config = dict(
    num_hidden_layers=12,
    hidden_size=768,
    num_attention_heads=6,
    num_key_value_heads=3,
    head_dim=128,
    intermediate_size=1536,
    vocab_size=32768,
    hidden_act='swiglu',
    norm='rmsnorm',
    norm_place='pre',
    norm_eps=1e-05,
    positions='rope',
    rope_theta=10000.0,
    rope_fraction=0.5,
    qk_norm=False,
    attn_scale=0.0884,
    bias='none',
    tie_word_embeddings=False,
    parallel_block=False,
    init='orth',
    init_std_qkv=0.0202,
    init_std_o=0.0202,
    init_std_up=0.0202,
    init_std_down=0.0,
    optimizer='soap_variant',
    learning_rate=0.00256,
    lr_mult_up=0.994,
    beta1=0.95,
    beta2=0.95,
    lr_head=0.0049,
    max_grad_norm=1.0,
    warmup_steps=200,
    schedule='wsd',
    decay_fraction=1.0,
    decay_shape='linear',
    final_lr_fraction=0.0,
    batch_tokens=262144,
    max_seq_len=512,
    doc_mask=True,
    train_tokens=912800000,
    max_steps=3483,
    dataset='wikipedia_en',
)
Each number is 128 + 32 x the weight over the matrix's rms, rounded and kept within 0 to 255. Layers, rows and columns count from 0. Numbers have three digits each.

# down: layer 9 MLP down (transposed), 1536x768, rms 0.0608, rows 1020-1065, columns 192-287
# gate: layer 9 MLP gate, 1536x768, rms 0.0588, rows 1021-1066, columns 192-287
# up: layer 9 MLP up, 1536x768, rms 0.0616, rows 1021-1066, columns 192-287
down1020:211154185155131170091135142134065192153074103071108121166099115130158092124062122103109086176103094128161142131108127073132073083197150132143112107093137115048143109139139105145121165084097097135106133131139072000145073145135152127117151120106202141169078156109178131134121109072061140090
gate1021:107114091105098102140095133102138111106125154156149120121095124091087152167105116075096139063139141108145152156082149055117190084160221142158074143101163117127125152104133102099100113115229117129130194029127129126153121090155135129120098099107090119114118142131171120109069097068091121101
up1021:157115111117158108061107099020102079122130134131192182161114091065138143174123126120113088100198103111150149098155116128145092159052120100174101158115147080082152098162100044175116145086135078091115136134181143164175172139112105180085139131116153128100124144142158121090153140104126120100
down1021:110218115151079174126144163122145168152139092169143164170113107153153102143149065157112162046120169121166123114160101139131112092139134177151095123119142082128136117123157104089139125091156144166125147121127121093164093194089061145129149132108183106122095222120153163125131138112114086102
gate1022:084137159115154144125105076106129092101159158133141126150155127156067125140170121117160106088160159169143136126112120140131115146151153092136105144142140165135147167153104108113120145099125144143134122109178069194207094102109113115093115108127183126108143095166108139190128150125131110153
up1022:110042133114151134096103125111124137103101235156151107118161116094098133181124108222119167130148124150113147173115073131144090185083145099111138134117104168126136158163148088137158102111172111184106146167111091123150139086113146121114074121110112119125080148130105111150172098135099127077
down1022:082136126128139113119081122109118155108196143089155158067067072152164139096105128104156116080107126172101169150143192147172134181072169144174117188123139116137112136092138102107140134116144132128135137144102156105126083197074122165114098163104148115142140078151207084143112124111075123117
gate1023:084164090159177127160093151113157126136125118070110159173108097115155131115135128099051184099139154059121201149162172137080158154110134118095159180095069081138127141144107139124085145138100169164202138095179188118124160118132129126145150136088083101137139120140143152195122138154088116129
up1023:125170164112141092158097148184121093139139128172149152165168104169118119118087134155174201120110148098080089140110111152160069125158162134109079092128121092103135038053144101101159154116170137118174135100118122171150164152111100119172128191102109100094100087192114128133185115100153146149
down1023:093146088099159133125117126092082117102166111105157084144073106103115127169156082137126159156160112151080119213152105139135127096188088152104153149126141099143146120121134182159089124139171128135063094082081127090134141104160160136165110106096126136161151131108156099154119103167181151127
gate1024:061127194137048110109191099151165133091107087080132107128143197148142166123129128123138175118136184073086155110144152119108143144173189047100054110130098138202163088143140133079067064135131193102102105129139108116118126110148177170130141147093123084097167155139147127204111092117138149121
up1024:118076107069182064135115102121090142154149079065125106102180133103126112112180127134126103123197155084116088150121083176172087107113129210128113067129068147100150150137119064120175101083149070090129153140126097096153090141190145193161117134088146091151140120159162120097081148156166173188
down1024:129117142155133090140124083147106148129089106123154123084154114113166153154132143085179092149131154139094178179101152184161102137108088126066119088121135107119165161168177108113149188118166116164129119164159071135111084061192161121056106109098169131108156167049172118109141172114078141114
gate1025:152141107081157175174094108118141119119148191096125187105147143112189114125180190199108119099148138152094159125114153124104156121112166158131137106156069101120134120148165122137174152109088116151162139083167216134116087175110147163125145159168128114143186096125085143149154083112110131144
up1025:097152123185114100143168122123169106101129094077123093087122141132121158113074125095119094148094121146090123115131117130119125162097144116092111116122157138096114155099119170153072159110137092141120103146172085147134094117139144157114125070119171106157120120141061111075161175160133139130
down1025:161122118140092117103157113075161102111094098117145128162121097156117107147115099133185114141128080101132134102134154210152127105142121167136169141109105085113180097116147144125141082127103121115122076053076125115105171062126059153101134152110109177103161073169162083166105119158104127137
gate1026:131129085109133137110148112137079123166174172132071097089129169176111119174178186098132122092140124142103154079066068048142152093144109110122144112133113135131147048127204151174149093105138218118098150139129081144106147089114113087106204128115116173108165167114115102155150127086128153130
up1026:135060110133171092085155100146112154094090122158123161117140141112123133129111126147152101104101079184107170155105109094117112048076062153097139140091153196099094138176137118116120162064131133128111106122145133127147144122154117091139094112067121133096091162133200130124097110108173150181
down1026:171119123116120120156178129133190082100111121084072120104155131131108126143086142135136138066147154200060120199148133159076098149106096136135102104099120151167014123125069110106056119163158109165123169106086126165132089212100192184133197112113139169129171141148145109136142111171145143121
gate1027:109105134104178057167228121155101089136069137100173099076205114117177127144100117132123092168148094083139156075112122117161111032141160118054192077110129142090044127205167166109110078159154123119120140093080152108149160076105106101134141115122100108100169122101127135072124100137102143112
up1027:067149103155175149150106137146200145122154066122127156084172155156073172116192064148081093208126161115135107161205076107111125159142189065195120122180153107107130148095128130191160089077130114126164146179187109128133125057092114120124165157158162167123155118139140146138149093167137105103
down1027:057142123151119137152103098141150104146138126202101071157141131164096156116145153125140147142166052108066136127186126115119158185146182144117100144132125175124140057084176045084142129183129111123133108133113130168140106077199122145113169053104131115116123106138117119132097157116175182098
gate1028:151104127151083125118126047120142114154110135107200128099125125159172152181165094132140138170120122132148166135099151111097105134171096166108141105127150115122149161140130046136188181120093082210094081169132153126141124177152130144087068075092106141114164173160125076140131118111109123135
up1028:094125171139171104134138109186154164103120106135114117107191129178110064129139127111121123157166127139123101165189128168154119143114096115095147135164096207190173146120171114145180213136170099127146133120155134108095146112097174074137139105051117134129158164123131141140186103184170134157
down1028:110211166166140135115111139109104135133114108187045144109088107092148100137146087140155059149131161158125110098147147109126130090114112135108188125084153133122144124101138107112095095110124117117156127091109147146175149151140147153109160155145139139166157140186105084137128108226133122099
gate1029:145106126101149110086098119063150110211146136122143149143166113173158107079200140155137102104065080108132122087109149118114165158077136129172081093144109177099184095185171140115093116082163125157179130138118174151161043105106098114131085129135168158182172146168097168162118109088112167136
up1029:184154079102167184186210102090122099199135113067138074144097116150066181163080152120111138151147082106082155106121115146104151125127096166154174100109110116138152143110166142142053127126132103116131159157130211144129187138080098140193154129127112139142183171149147134093141112124137133160
down1029:131152093097087156079113121076111094135132064123123117166142163126182134181142182099065165128161159121097103151153197134122133136125190139138140128089129083113123146138166161098115133103168133104121121158126122132164129060142197082145130150150146148112176084112032113160145143120159166151
gate1030:094089148142106103133106112140154138129130120199132131121111138184183142100088134175075115073149140073134089144067120106123094100130139143123097155112124115140131123149159117094118142152113117182134133104075194058165166145116127188126090123134112131074141153143053094167089109122113124094
up1030:124222128133123106149118143175138115159167149177130156119080117126121162076154059128123105159107093143119130135159131106093132128154150121117169142205171096152092138107148146100180123072131105075107135131110146164179100128098100111140065120208187168136123149145134153103096143147093170174
down1030:171167114161131125091088106135141100125132180101158151125083206163132133179164138147167079136130141056115115158132109204089113162102129155104161126119165148148137131164160104181147149151130108094137147135122138125152119096103098152185127093158125180128111100156142116117129118148120132152
gate1031:085104118114184128117128131125097091205152096207130142119111042103131184156141127139156093089118137124163104099075153163119154155163114102076113138129148145146134125132139173178108162184171158100151166098150100152104161129108096148152110105051133099131175148102083162113077131069148159148
up1031:140167211151105124137109140101147147160180144132145112154072125088165106093122188132129109130168102151179192139100187109156153092171156131118150169152104112124079098118178144123107103167109119149133095140157134125113158141162155117143107087130173135115131127097122104091157152145129124076
down1031:113102143068152097072167136120147163105101149161111153151113128151141130112141113128119102134158173117177122196160110101124080086110107174137147157184057169140117135102125142084121118189149133123117175160102119065117107179113096048086140069141125126082123066094149137100136057156164120174
gate1032:157121179086150116120138065156090117088126109069181123201180140089168131122112174083094150056140128163138106132125155123129113154123132100124143153086117099141157120131132179142159099106057109122118143124108158121131150124116129169109127128119091168190081132136164066150165081099106149103
up1032:142081112154135141122131134179126129132109110162139147192154144088159161147187089207132083122121145117094093120125102189122096159108160124078116154110127091155152087103100180154125133050108088099106143188099139100136167064104080153082107114161198165115118177128113176137131129155117116110
down1032:137080083119095123058138161180114107195138154102125134124166067131115103096107166164102123150167130086148150117070066150151173143140125108205115133170154133168156145117122167145139095137143153140164150142181143124112119093148145107124132146127097092086099076155162069145073135141105167132
gate1033:093111158130150135128126131149114152136145096121142144146123160048116108104122130119142195167130106123131088136137134141125158180119140124128104157164184146096130119112116074047144090134088096171143164139162146196149106130106104113127184111211132109105138075163146103095179123119139063139
up1033:139134160125113090098111177170120150139156106091122162124094112170120160152088128149118076089137138154078127125123119162086150112169128207106145152040137081078118057156162147134110165131138138170110056161117078076143044148140098128158076091104107143116155202081134117162123058137191113161
down1033:122136077188126135108142158119115134056087155119117087117170077078060116123124117120137131119126179105141184164153111139097080125068134137142095174108113103134116132099135094159122106137120123216126095134103122135108090205084041141168107117105156134161057082132044139149217154042123138131
gate1034:157132102172138112154089145126096151161134125147125101188157127089169176125150095112136158153130083061115124128155160109134157126116111158101133077160105111124217157076113075058172174135151100125190080113132120121119133114113114132166107119134177124172172171087130073143087110115119194179
up1034:142104156098131104179120143111140185108160227104112122159144123153083127069095078129150096057131091096079089160073153123100162112121177163188117106123107213138046073102089147131105126073139140137175081129122117130139125089127152147131147132169082098154061193199121140078151047123128144177
down1034:100153139108106156076111107034079152074134116146165137091139107105100125105145121112153144091182200171150111112090105162161110196130105132132219094172110080144139099100149144122075146135149164091107159082099138175128104192100128145095159101125129204129145095151152131196110116141134173136
gate1035:134127163096125180105179131137140128104100117142135203103101156086147166159084156167102141106133137119107158071096155071097106103069112217122131097139144152159179081110143112156091111083155160153105150174154106111152128046091153095110117126123151089103155125145128129119170086080112094074
up1035:112200097110121106192113050136186122147112112106145108105136141161106150127086127160093104140181116127088133161160114131154155103136183105148122084103119162164148142175128157147179131154172131142110048148139186126132143185163146192204127130162119128147126113078170141139102146129067128107
down1035:055130160123126119092143168173135097113136109189093121121090150146159137099095125108111129092062130098103134141139166081182146155109184142154146156118131129163168140155153143154112082128158074170177160120156105095102126114108089116125136154110114116150073133138133137148171131115171158112
gate1036:119143124122129115163112136144113144134180113134121151102119107039059147151172156043100107133162155148202120112113171118099137156095117074095151129144123116100102044101125141117173115156136175104140133109077115111116148138170105113163124093121132109091155085074130140130079143078130115152
up1036:166150142084144115128152111119111115182075131121151118156189171134126093156114075116139115184073123114135173125102108095098106125104057198115171183130125136134073112135157193094171099081114128119154153103155134112117193168149157091147071128072152084099128127138142123144163096108051134125
down1036:110130132151158097170077122116097142155090146134155082147107123163162142135065161101109128104079111126138125067123110091101091175150072133139100130138206097145092130117099128078139166078114143132159091078133152071070097231100115144144095218193104178127059145124149118114144160123139163134
gate1037:084106147079080164083130078123154102119065173151143117141141140143123100082101108094198122152067132086109079178134166143115111081162100124150162176119083146096078104083170143127063088103113166166092110106172078086107127138093109101145138096138112171120136086085172115165150086109096114046
up1037:122144181120173124147132137125139117112177088154070137101132089139131113130183139161094138087090145139096162159109166132183130124123167120122156142110156109082112104135058120115110127191200113131067125062168150070096132091100171172086123132097114111130106038086108117101159078099150133116
down1037:197120086182109146168109096196130137149139088145091155101146111086139155112150112179200128164132125131134132137123121145202134157133196161118176102126124101161163162127157135116131159135151063125103143085185133087089164107089139126157178132125108102067085153105101121123105077119111135077
gate1038:146137061096143093163112102131140124137105072126166150146134099113151095085110102104113153131124167138144138175059170099047098135071157129124108150084199138132143096149092094117108100096134115190168154167120121255140056082195078133090141116123111146080134151110130165088119151109179113091
up1038:179119100126133158117113174143152139130202144173086149121087111100137100146154125139148109107105181124097108116147096099146119120164098102204127082101153142118078110124124129136138097095121141174110117162206095141079250140151122109135147189130130127232117141125123093202113115049076116153
down1038:154143125170077125158116116092098118131120167071103150129091126081120108063072119116131100120160148189100181153068123151146107140099105125183183130082142136152089088170184134104071141163163131118125123150183129188146127194068104135154135124096115063190168117126142115066119101189144103103
gate1039:125163126135083196113133113138140114113080122125169124157140151189144151074116061122124132110130127135113167131119113177153137129139095152163124174184170129157086100113074157086173213081135114107078098141153099145130165109173123149160116144052162068084146109164148092174122141074109135148
up1039:106120106175121073159145041122114163146103165115135089121157125182075080129104173131197131120126121157102098150214144134102066122136125188094157154124117166106085101121131155080095128130189160111094162090168147120117119127147114144170169116109114157110078111113173074151063151182155089126
down1039:097142167155134109120168079167112099126101040151133163107152148117146152134092123155070147173120102159147117116183097167114124135086116122099161079131119133114116136184076188096194074065086112110157098098075142146074118097160174145187105125073142124164172112154149109175166135114107078156
gate1040:075109151141175114159122065199102134066151118070093113120144086112096100133127062126131123176161141078058102160101175096081113142084151171172141154091247086131127191067060112064115103150193165078157115134130134098148087097108155085098156162126162130120120189159114134089164106122181140120
up1040:182084114135091159101130149124219164124204115190180119134145123152149111142061150075147151106144105086125123143068097127158137084143096076112181169178179182072146113144098085126130111133102147137100085097098154116082169090126123161179174200072144125096108151086094115160133167110100111105
down1040:133147089133110122076160113106126155168101137106153074093118113150134112100123130169105100086150103136124131141119107188136126114152097090111119152134111131133172124091170094110155197102053139161168141066070091151127148135098096155128084162100118071108086140093102089132133149077140178158
gate1041:124144112142130172152129173153053154106100151155139176125195137179186132169232186086106124135138106133117178125154130157171135143138079111140116077105156116069087155169155106063147112186149158151119134116107098100102199135167122140130140122098112149149121085088122173138100112130162129075
up1041:113097159138152165097141166065093140121138131144149134097160066141103140115163122114183119130137054135068136119125093153198163113123101145165176116134146117127121131068133131151133122124173116120172137132108092101081125129134116178084058133094150175125152144135129146134129141125118097087
down1041:050141123141129119119114151116102140158101115097060149160112143132101141101116107150093115083117138161116110167118095097116117157121111168093134139140108091141166117095152098126133172091151136131145169145150092107113130126088125141099136118110114142121143082151140133104134159141178139155
gate1042:105103163137142152085108067147109160103083104186121199119120177170090092110160167152146176150120105098154153152115098137097156109160098106128091142183130132184125123171116137097154157130086101121124132125116129100122088149092110163127113116182144112107166106184099095144134129048112103142
up1042:125142186093097121133168136118094116102139124143153095183059143142153064094160180090119153189111071121203111175105087097144100115127118127157130145114118117097107175114102123115151092136156184128178132154153142177162110103062116156120116118101125112143112138147077162178152123133081077226
down1042:140148050140146172128131121125109106096152157187117139118101090180147078129091068132126128136119163082142093153188138185189133119130128161107132109172156086149111157126103138126141139153112105138094175142143138127089139050189115127095122109121135132081096153116143091161163108167104212129
gate1043:171137123141077062102174177115168084184125095147157086170192104164148146055148205190145107159130160115095128072126117219134102140145127205142147157088135173070146152132162163125096177105093134127154104072137140166114146143190103152128074136122110136163073182124142068108147098111151106153
up1043:091118151083143130123150142082115117091135163111148140137127144159114183109142149085210121072097137160168155152163097134141078092114160104123135105138081114138121149119128136146094197124031146113144154222160175144159167137121100122157166129153120117126158064140088080110116118110184152086
down1043:134083091085147132219098126139162182127141150140113140153109088107139183165192126124170119177089116163114139141087133172136107155142098093140159171098085119139105170119076133090120130162124113134172141180101103126105112130144080168133135150124140122112138120122107082179122170105109189155
gate1044:137100137116127130089103173127142125134177118127106127123161115113093136148124136076132113188145075127121166150097140087230146124175120142093177156119162048171192085116102111120163113070100150110144181112058145156133108130164128195098173091138057149114173082167135154182118149093093187149
up1044:177146141133175083160097117117110173111155145149199110145127179120058109120104085121148119157155088145140070184103093119153150155129193174121172080157114149120107093130095150199137144130130129109138113073143175128071159101166117154135148133112077104203125118107150085156128158120143129156
down1044:064087085118136121157110074117078131164148133118115119145112120167144110139094158123139059129067166141151118043203154136077118154150162115102054124193180161131093113088099088145105188156100108142127153152111123095143127070097137158109091154136163164119115116103104125033093145107113107123
gate1045:138141115133189123135077142139137129198166142164139107114191206118157151122162115103091177067076125127111106124166119099129102153115114141084186113132136094143122149118128100145112143132132126156124145152109116128156099113182159162116159147071130093140108133120101136140143110119189103214
up1045:090148086187076119149149160149163115147142100149121110190147187070117132111141125161193129200095087126125117115102161139137137131106107147211162121120155172094140086103181146152141114119080171093144125173095080173105143086159194140113119115073174178119130145103172118167208128160145095079
down1045:128134136090114103135082095143098123102129124138168139132099085169114102147129152102103164112135108168132147160121113103145156154112104109206129116128077079140138066088055139103167167100116138106153156141126123173189109143219055079142111128129083185149130122177083136158186116102086157135
gate1046:126109133097133172021158197162134137121172184144188086132171091129129080066167136137083112090173108115168126131100203151088163078084094137135182164138129101112162097141072162107102126119136114181137115080171065158159078056104187161125152103188146128130136110130084122139168140178168099129
up1046:145171122099142185111168145121127156087145073166133090187105159167189120119145082135171118090185098130141098102139086147080156128103185121135136136108093174147091119116123086151115218148157177120150090111136124174127128152105066159137151085117149131132169154162128164126137118152133133107
down1046:098118187097168139152082161132138136117094098126128157117087140081151109136117085128108090147085106149151136119123130119152157168114123141139135099104123132082132133125116124183134145177137102134135190163076097175152089191145092109176073142150151142100126103139115172125182076113159118146
gate1047:100106086148093083123090216107125167198104148129062196125129139069124075126141115123183098115137100150113146171107128130095147046149163157164083138143155108073160185167116127162097081151189127145150079110136078114081119157152152203129157180055093132146092121113137095065160130163135113150
up1047:136122144133160186113138124110139157139129136150160132126123115155140143129087136133127132156118132085117143134110144071193098148104094090132104084147112107147147108167177122149170131136084060092178115144091199168133071156136135161100085119096167089152123124135127138121163136091081152152
down1047:154143126154140108182084106150161123114147201151110116148136090189104115111176081149111081218165114066117073098152141179163219116151166136132107158098091105142143125134111139110134102124116135112175136066125112172118116169139090158137199113131166149116080143123064074144174102082146102150
gate1048:142108177135085078172106132140136123159131129161120165080091130167120159062155138218086128097161144164162136126095104155198015117144138128099129101150187118190201155178176098182145098105092118124102168105119140134137115110147225147132173102125149085138176132135146134119108128109168129143
up1048:135121126097060119127156165062108177125089066147145070135132098117121081171058170179164048161132151132103138173135194072114132123071164176150136121083122087157138119138162121124102162108192100115188114102096156114168115140110152040152119123090054101121088194082089093175114130151126153145
down1048:156042113102172146153115113143147164139164109103152131128128101115146131146195113068154141133141132131128124165151152086179132061172178132134178137111116222134000138154147129197104165085149127131111126103132109136144089118109090176178107161145060098119104106137127117131169141131146147220
gate1049:156200135073138097071120139109129182149191128139098138106130167114133177130110166176176124111126071112164066154127104104118074139094078094096098119128120143205096119140114124159113109157136127116112098123158166044105109127152197142130095200165151119113171163135176128115124095090094132192
up1049:127105129174086163136124103170094160085144108118176138143106120128171134089146117081151179136158154099117138101086098143119132178107133155106118119141146115056098144095112156115123111132147138121107121059126152139136121111126149076118144090086105159108130107181146137127163128176110111128
down1049:128114056066086158142173142124138124107062119094143125115124114111114153095161109141112080111157131157137064154171104073110072163112149157135120143121084115143146138136142143182196125188100150084106147131141144075140149170144141136148106024132137192132193093159088177113139157134151076147
gate1050:113128103135118140094129119119122239114140078154157116092116106100060116115139155123169172107098121116110133099105172170077147112084098147126108141113144112150142185169087106133157124118108142113114134131097156156147156111143114111119101121180150165097165118160120125129115153159095100122
up1050:109122164150096179093155181099146126168095055164179160095117111140105137091107129179173130124168143181083117104134139152139158109101143119147137150108119130141111180125103107146142086133142149166180171165099113201124072128154123143143091126121096104111188111195088183144159099058133150117
down1050:197180136115150133093129127106136118109057132069173121102039051171137123088090158134132151163149048059131174122100160153129105139093118130110125112092124151155132129159115128157148148184106109159118138139034172098148084255140139094141131132135131149125140101125154078146175093176134145141
gate1051:118061098119107154114070160156179145151092098180099174054142132177160156100084098087065137157124073103088119114106104178180138172134069112158159122116102168101114185149122141123106114118159124125138131109134113125133150136092133138136130047078155158143054101109125162146152131119141074187
up1051:139154159171092081111124170174186113088131127124144129105132164105123191131131157182017119097130122059146167111119155126144170116064123114144134159102188147131107075111173120089045106152129086107114183112080168117106129168106154143121103121151076139141153141113125124145085115117150136090
down1051:108124060138139125105120127125115117119111111148104138187150141161105138126094122146162070103162178090107166153149062143130128094116097124153093105047111088122120130111139140071194130141122093102136117110187119129106128108163101119145089104128114149139078048077098152168147148103151092187
gate1052:120188160078107131180095078067111108100095142111140123058174080160169141149143102131195108149088104150164194131141118137166084128172102125094184063126161080115114156183166151140141099131182165108151119134130155117068073152070157117156088105112144159141112159102080136132111132122137171147
up1052:171109181116112129064137073075162126109063117128130112148033104103078165143138110158193129095127149109099128185109124118149073146113178162116080098119094160145061102085058080109186132130127107164118144089071101063101119147150100115196172119155127148111175045159143085074109136171116140180
down1052:140153090138082165115150146154112164100149087093127117151106136071144150130128168174112132129105105131050065107109140066075160128155192144200111154087116136138146152161174130149137072155149148125104174134158140104117121255054138139121138142112095070155129107067154097214121124097129086120
gate1053:110178117153114112073115105123115091128131157142089229165117063115141085119139128168112116127122153115159136111141085094093129155156144152122194117142172157125123119143128153170070079167115083164189119175123083185101131160138146142116114135097077167143064158086109100139098129191168214133
up1053:144097143127124077101137103065128154152138130206171111123129104154126106108138073172086110158115071101126129135096112171106046117130118124114139153125101134144178091104110089164118109143103096085142145083080113167133153136189089127105172144126147142124136200158128138183119155095103110157
down1053:195120149169091107150177113185124140073115100115120149106128153132135151131161121173111141113098150161169065140090148125126162149146184161203170102115122133140106117096121086137144157105150205112076113080086109097162153172126074085157114108142098065099139087076121134131164131180069142119
gate1054:078119115120055131122168096055169082137143154137127125151135137127116170095163091129154122103156116085090137103182135102185090099142130133118156130167104123118058151088123127117139115095141140104149133152093180098124172125132079134084097134148151212108099120145095132103139216139149165132
up1054:105121110121127056125136122149208079116146143142154129139140115093142171164092154077111160189133117126111115113091065127154113116080104130143158138182100132115129096128117122087142177166106162144144138113111153181160164171134164189114099107129138169106062095108153180100108196119120076153
down1054:135137128132143195188100180127120170157144114113165105151115128109146121161161115112076136077125113090144115142082135152097149114115142163114141152119149120075191100146101102169176079131098169138067127177089153153131101255099112128078160077086097083119115121168147155143079142083128162127
gate1055:079133145112145113138153144112058121124120119159155151128093173112157140115105081140091150161156145130143132100104177145145133119075133131132148150102146140152124099098058063075156104103117119186186063098156103128084124140166114149093145118163150138181151169176092091155075128145128129098
up1055:164111096111145084153149131159136051106174190121063100095150077164136166153100169179073114137139151131132173114140143091083214131069123118122113051139095054092103100099146125177138156110125123121145126131103131144122118116102108097148118191125129222144134160164116090174158141084141134100
down1055:110127089109116150076152106112199165155182096159116092125062086109095205117147141120149127113135118156131123123102137110075119094139064099126083120151138117156079097132187198114132126125140091144136157077107102110129145189119114163091120083092119168114092159068158136178161131097128109132
gate1056:145108114119138091088113101125172082165133108128136151120170172113124117047146097108111124070141129080076079065115122179094125141154168108126103113126144105181144090176128054103141129101195117133060113131131149066141196109113183055081079097145098096127170097174127156156131102089160061114
up1056:168074134177145127057097116152085088139193063146120132166122105054151144108125096114145130130121131081126165153098125105103175109178106048134098088131108164179152099169115127119136119115156140080086116134113189077192162132103140126123187067170134116134118069094168132165142132101077121137
down1056:120118156110122160057092128183106131147084082165141104215112105108090080134158103103141118144074167059157161133091102182136126122052063173092143077103106090138103124105160126098155122116094161151132133164079107147126137143162125168114127119082142139155122126213112118127133152094128127154
gate1057:116132138090132186112144082073153139096147155094097172157135065079153114124101126112188147132136134154138120116150117123080076089082091119116123060109136113169134153151162148112143115097147144064103129123083091136110127136068084104097108134132096121119075126099117154132132134108194146156
up1057:156124073157174139150148166130171172139103162099136075113091145104132151118068131199153125157116092075118116132137125096122098095121200198145123149090068131130191159138139128122138090091092155102094088133169080071158184135117143114089153101116126136090132092118105166145091107146110102179
down1057:142109111172128104104169157107129081114114107182066164160110073134174118112117148131208102115111088124083142139126142110136141124103102096117070155150116118104154076112150096134194137070163128122120164156114123162083130092134147116124068168159182167169121114089063124191141157170129131149
gate1058:101148101144105107126143130138136097143172082098124147123169066163160114168134093140052090116153122112120131174155174143075139148136165104144108123134130117126047163106117122123072139115098129073103120122087122101153148098136163141089127150140145160140157140150111142110104131138145186109
up1058:147095143187124108168121187152169127207167091117055106078119123126085104118098095169134135152133130106167177083139092097124067109182123125195146144128090117117138122022192099136121121128124112129051054098155107071077133105121141126091180132160146151102062142099155158130126071171098099106
down1058:115154149138119090188074151176107118080137132200111118098126144189134135131188139204106082151118183152124111110108165218145105131122134088146145134115125131147144178136149117157089168095127131103085111082138092054169134090113148089203111097143124133109114116126098121161144124087050144126
gate1059:103090121145097067081166105091123129111132056125078043190107107111140099134100115132144151114137164147104097102116190068181127109155158100194144173150168118135107145075149165118096130150100116128068118142118170110130117063078161089142047119137137109166139111142143120092121154138090172170
up1059:134104126148178148158199149113158067156099162130151117091099149129142132139138074139188135122154078126135115079110132158118143109146141135061128156184143168175104138144132096126119087112099117171083161127127104151114147174096133141108145092136095091120131117185169167137070086161134151143
down1059:113135174165099100121100124066131176163117097142111118186147157090123127108057075123138138140185101092189116106124117092169093089089071229108123108102155139130054093182122129149116099139105080138086165111094139128133122024102140131093170144095075074157109138086189138127132151119157109118
gate1060:096143110100111089090165123097174170100117168187105138140117095115146145112108147115127194126067091122103137151150166167159173116167090075118127109183159102103160164109148095129080147084150090155168113102140099193114164101131163137107129143171169142123160112131110122093133117107162103182
up1060:122142099071117184126127198097146126113181132097146121117089126125110165135087122179155138156180119083098195124160130099126104133123140162152098186147096182173073080116131110099107089156109129099121080146155141200138103105164088171073090085123136127144105090121129141085160057106117160109
down1060:081141128093078117127083094088117107140159116163115092134129172160113189143075125116129113084158154130120142113161142070132080184178127134118195122121174128113094114135183133142134130121138091100128132059197069037084149135112136117103110118100175115128178171133118131074115136148140115077
gate1061:108135100101124189104118105134103086175128141059098110174082080186162154137120170138173162144147160092082112109073119110089155125091086155096129111130163096095145091167193168165117139107107093101163175056090054135077182172030202125075100113154200132127086117125134110091130149059200154141
up1061:153068089144089103186065117131125117167128125067127132112114108098128174113134139123118156180079084100053135117143117205094108148131131125153137130116106105077110143176140151119122157080122105181082173166174156126118153121177128107088142123131141113176115147149183113134191136164132125118
down1061:157101105080113120153163126146134117099110112129106103163097157145154156125135113151205094133089088164120114136116123145094186172125132115069125203121175108152110162136148049065139120137122131170175129194199185103100149136105080124166115135102123165103102152126094091116140150099071132140
gate1062:110085117142129176153059130114092124079109095134135127106120228144068128121145129116193136115112123074113080110072071172137038121098118119102098149129173106140109088148132061117101128173127120128086087121075088123156152105185128115092161145135100140150132136070096143131142110129122096148
up1062:079149112150172140089190201129109117184175135112113126165160114173106140148142150147120085178152096127086120119099121101132163101118191121082137127084167135101135152133162146087071140148155194086150131095142126090104175139120131161103105144092093128117068125166093090101102131146151176170
down1062:080160125140097103181128098130175073130163112106146090132047108116162186135093082166104099075108115166143174144129139123105107177115133108077068146151164135180099179134064064158114115169112100183179086131088133143109137184125105120162141145163099110135154138152124142120113114164118152176
gate1063:141071106107122080181129167188098157115116116165120070115116097159098108118108104124155088164193164155124071143070052094139148126122151138160088073132073100106122110096155184141161153153119139112125129085086124046102097093130110145182128166125133058108123160119113098152159099146137100134
up1063:108192115119121110128112103120206120119105199119119156125117112153104161129155117104138136128150122059145104144118142131153106195087128159127144129135163156105102121132050122089109146097166099159158219162129066108174176103145167091101137136139138170143103082181134135114106117145105106154
down1063:125123068162149148103168112051173153112075137140083134129072120110139150065115083125080115101167161157155163151080107167139130086123145098127123056118105179143157190146101104151097116160094143139119178095142098099125153087079103082141154158175153137108075145105164163143194117145143126103
gate1064:161185128141169132133118111140078093110133087147179123155118140087105120099150136129127083153069094162192105187152072152111121078101176069104079122133114091122138170130084133110125156119142139076139090149155088164157138156134133060133140164108118149118011102128086110130128100082170140227
up1064:144123144116124102119135094094090108151134082151108143146106164126161113159188166178152109118105152145110168094058152114089164150050145108132104143153149164188164190170159157143183152126101098141168141163126103111096133135184123149121112145140145137157037078160119073140100168164136203141
down1064:139125167131172092138146145142089141107111165131086150113222155119180120142172199156138166147107173159108164113080079126077167111094143140167128104150130109073119086176139104149062132117097124101183179189112087155100111106158178132086107128083108172128128143113116167162143131157135136138
gate1065:070101106138092095140118165087118147140080111137141170183111056083126098119129135118115145133107164111118094156090142167084165158114119130178172159135080142146148138075132077151168127143072130082134166092124156106112143158153105147142118069160185096150119166118165178100144162149095136141
up1065:128072164147061108123087155165107122136135116181128157123118141110133166065159126094068101101161149144118125088105095115115164102112126114161083141115124090134122155152107090093157126098064085123177152080148152121101106078106128165132168077138140141114124113151185162113140142112159119135
down1065:155123105090095080106107116154078120126112127155183171124081140115145158164054112096135135120081126086137140116114159165142173092127138169124098149125132101125175118086143168132137126182106089109141111142121213133176159112084076100119132082080193111154162147084126162112110099079126152137
gate1066:101065137135109114178114143100149070205092177134153087147113173135169166135140150101124151134110103122103110155076143136191097155153147115158083131143161141056085144191164154105144123134087105116144217131145160147104103117106112127170155189071145172155139117157162112126126187142124156083
up1066:134155155110150065148088160116133100105149159103210134133115145126100089185108138090076122178097116096144186138152086130125062123098106100163138118199197120083136092172084153137114075130089186104067124100163215128160112082160164089102099099089126114255058123099121123118107127116193164135